Each number is 128 + 32 x the weight over its row's rms, rounded and kept within 0 to 255. Layers, rows and columns count from 0. Numbers have three digits each. The size before them is the row's rms in percent of the matrix's.

# layer 2 attention key, 64x128, rms 0.0869, rows 0-21, columns 0-127
076:124148126088088154141079110091147103203124098050102118138150184161138130063178138128125139160168143127091129132145137070117139154099140124131178142219178126149117125115134145198092140139128114105119126116121092138144182131131117125140154130116115140122125175117065110073164121120156159075132126128210163108123086092097062138115134131088108124116146166132193078058127111199144074165144
084:103159136123118115091105150170141115144175196134120106120130174132094128051160114080124132159111127100135175111157135091087105147138131117098114125191149103094060060115124079112119075107197124155140120138147132105062164128212086088117155104108120086186146113123124130139111168095144091125078085129141167093147145107167154107087094148168151126201170072120099094053124112144142134122168
101:078187191140086138118085182089123137108110168141084094111078164139125083115092105107116139172106133086169153141111078056181118104108110151097112106123126122081188095121167129177151103136156089175125118129099193185119142079145130140099123172133103111181135178079173163142092177052125089135131092168137132109146158163115122144170136142102116079122157069105112112119181094117116139111162
101:197098117065141128131093078082121122156162067112074037107127160135159154105150099155127115119157114104181179064139113085140067123076106146077122123106159158112123078147150115181097149161202089133129142134108141126172142110098126148131119154100155096157105106103153102121109130081156142112066104135145114130147154137170183060160119119085168138145082115093133098058177151107157120152133
097:202159090109088175168139099134180067101125156108141125094164094132151160147162149142137098119164122148159185191133085121106151148093108118147097115108187159103165119103135092100107123134109132143081154169160099175123099147154141077165072166113134133103131144112164184117188071063129072116183122151129130087141149106142224155124131084106120104123085143096143136060124160142166109104164
093:182165171082172126189119137116136090054159083125131085119143125164166110112091122119116121170152118114115097213169144123138125114116156119074132126195163160114072139119119163091102170134108111163129181115129122110112118143137114086126103100182116143150134182107150126156070141136075161142090031117103169170093103139189131141148119155116134161164119140113143086163097151187160214129144
092:156162113156111099113143167130127118120165053122117146171141122118153107106080146120122131163170087109108144094088113108162146097149114178182105076147115168093095127105072059168134113138089185143134151070147124147114135095148054101125087163131145084127191161096165157140102170084135059074164124069116130135131160102067115088128125135066127102164144088145079147086174144127068131139162
102:201189079098129193115121136133085169141133154136141106119175142143139179120120121132118154115143108144199162169073126124071098105142171125152161141155177185112088093113158122081116143146169116131151114154108133122134108116083180176095152099097127125138071080149123179139144052149146189135119132176114122085118103151217082096083169112147174108135123171132107153125118124071107180133094
104:120152165118104138058163165101088086057095155167134101114146086119119108159095161116099147094124101076175126136161102151132109103141089133109100150147071124087128192137129125141120130084119166115097121198105146124116140122147136059122148079118106188115160152059109083118102227100129117147131174113103205122156134125144186147161157157186110139162168108092156124116106115093158089121184
111:042106182170102133117165138172118144126091134146181124186089082115155082135151169130133086195095143141200174144180142144143152149152143128097087099162130085148106104100093116125125101174105136108161091101161180130108158077122122130146136117155035149139184178182145149128144148109166107136091089089119108166136179086103154132162130115214145138143157145144097129150133093130153132155177
093:201124094095115122123203143115108236079103154058101100168168124105058182039140063150165158162125154142158089090137111104156145086122099150155120158143095104182110168152149153133081135113190139132120151142118100122099174146129164129134132134106090116171150108142145131113139137153130116097092126141104117138184129160118091153173177140109155139166158164122095170152099115114182135152160
098:140118086147129133140083110109128179128109128132173101157045080062071129084133134100122124174139114105145112147173166102134163119105125070125131123071106068135162105179118151107127166121081086111129112138103175161147109164145148106086134158124161126157083200161094083125097241119125087099124123108156139106182141130093120100084072147208107161145130121169151123128124156138144152111184
095:145177152073052131106105143115156128101125145144120127171147148139131140141122156089151117105108247185114138163136148076158168147113185154093084116108153093128146080131094120112187133112161148148115122106124159140130146104116059117148180132108124151042091124073146129145134128178074141076110175131123161140128087119093133193116170226109109079111127148119104128146110076128125157122146
097:133106159105102176090115088123081102126085119087127136113111136093132171117137198119180124108124116129135123067147180118138122171088040121115087117138188152137205161140076128159166123148107142148099140098075111117130116075141103085140089128163133160154078055103139100132124189122093105165148073109137086157169086114129110128147156166136117150104060173135092103091185150165108138122065
090:121117080068153158147098094174089081124131147148143169148192097134136148167096149130144134091137112158163152179117133138102121086138128078134191204099126118120080105126113133106146154122138179084117107076076105139120168069116134154150114182120169068044084072097135121125088103138157126088092102152080106154141127126185098095100153167118140082109153172106125195112092160167116139133174
097:144151023165125128140147118087062144169147117157144093172133075126136148147165167114113092123100085048137155164080160111152188159154156123121078143125185139100094156119125139173124122090100085126149095083114118107104111161162093120108159107163149151155117071130124112153191109119156168135183098097152125128055075143159134150155143172143087152089095116077146133174112087128161089172127
095:101155142153114091123094167121097138129122166123112211116040095123073098163101091089119139150105096124162144145130136095192136128145148138133143080088160109090128143179128126113178065120120144104089099163187200115123135112144108142104138090176087135148214105096157179113102202133128066141137129169119124147122106091104144138149097153205137123154113088120113146140126094092132124114215
101:175174103065158131193178114143133098139188091132156112060083162119124128134158111130127086117111111052084148107123142089135138112154088144149112123119140178104178145123162122105167069171155176105084126118098178201086100153117112136083094113081135061173104151109110196177139107106127150112149142109083081126094092154127149145087128147149164104171116099099096096175113128116131103118068
083:128138125127145126092139117109073189175158127135109133128117158117147181068125139170129017150142122162185064117148157176046120130137132109111098167158135147115159078140074112119074163092197147173113106182154122094114171142103106073143132107127130099156103118162134093141155117133143118171106167136158130085152104096081144146108105068123155124143117064088067126122105184098144159157156
092:127108124086171174115139105150116118156140089155135122086147072127173166139185131040097142105099118130115125121115192112102166130125129129154086162123152218128100049169151100149113101131153143125071188146073124096114129166127111150132113138184198105073144051116112102150160102085138179114114124161137160171126111140137158136148125162085165131090059129110106116185130182128127114159094
102:101188155170118112143139120135129108131129118128069094130057108194090170160119093105090173126135100081083129142231147108104165120069181119160124134159079103178129105121158102145133137094137102141140118127148139107117160130136109100158123097151098145092158166101138110085127221141149065094104104117080064168112108143147169172165103169160154066172151099152124087111179117115143109150154
103:137195146102140136088147143097120158135080164123157177185167071121099144112141092142123118107162173165123143162118055159078144116093104150149155191180125109142045062120079094149175110176127192116170135149135143134140128105096137099090144142103124147188133113126080180090130081083147125125160131112158156129126099160152069151115174132146161130118080140149170099154157179119071098173145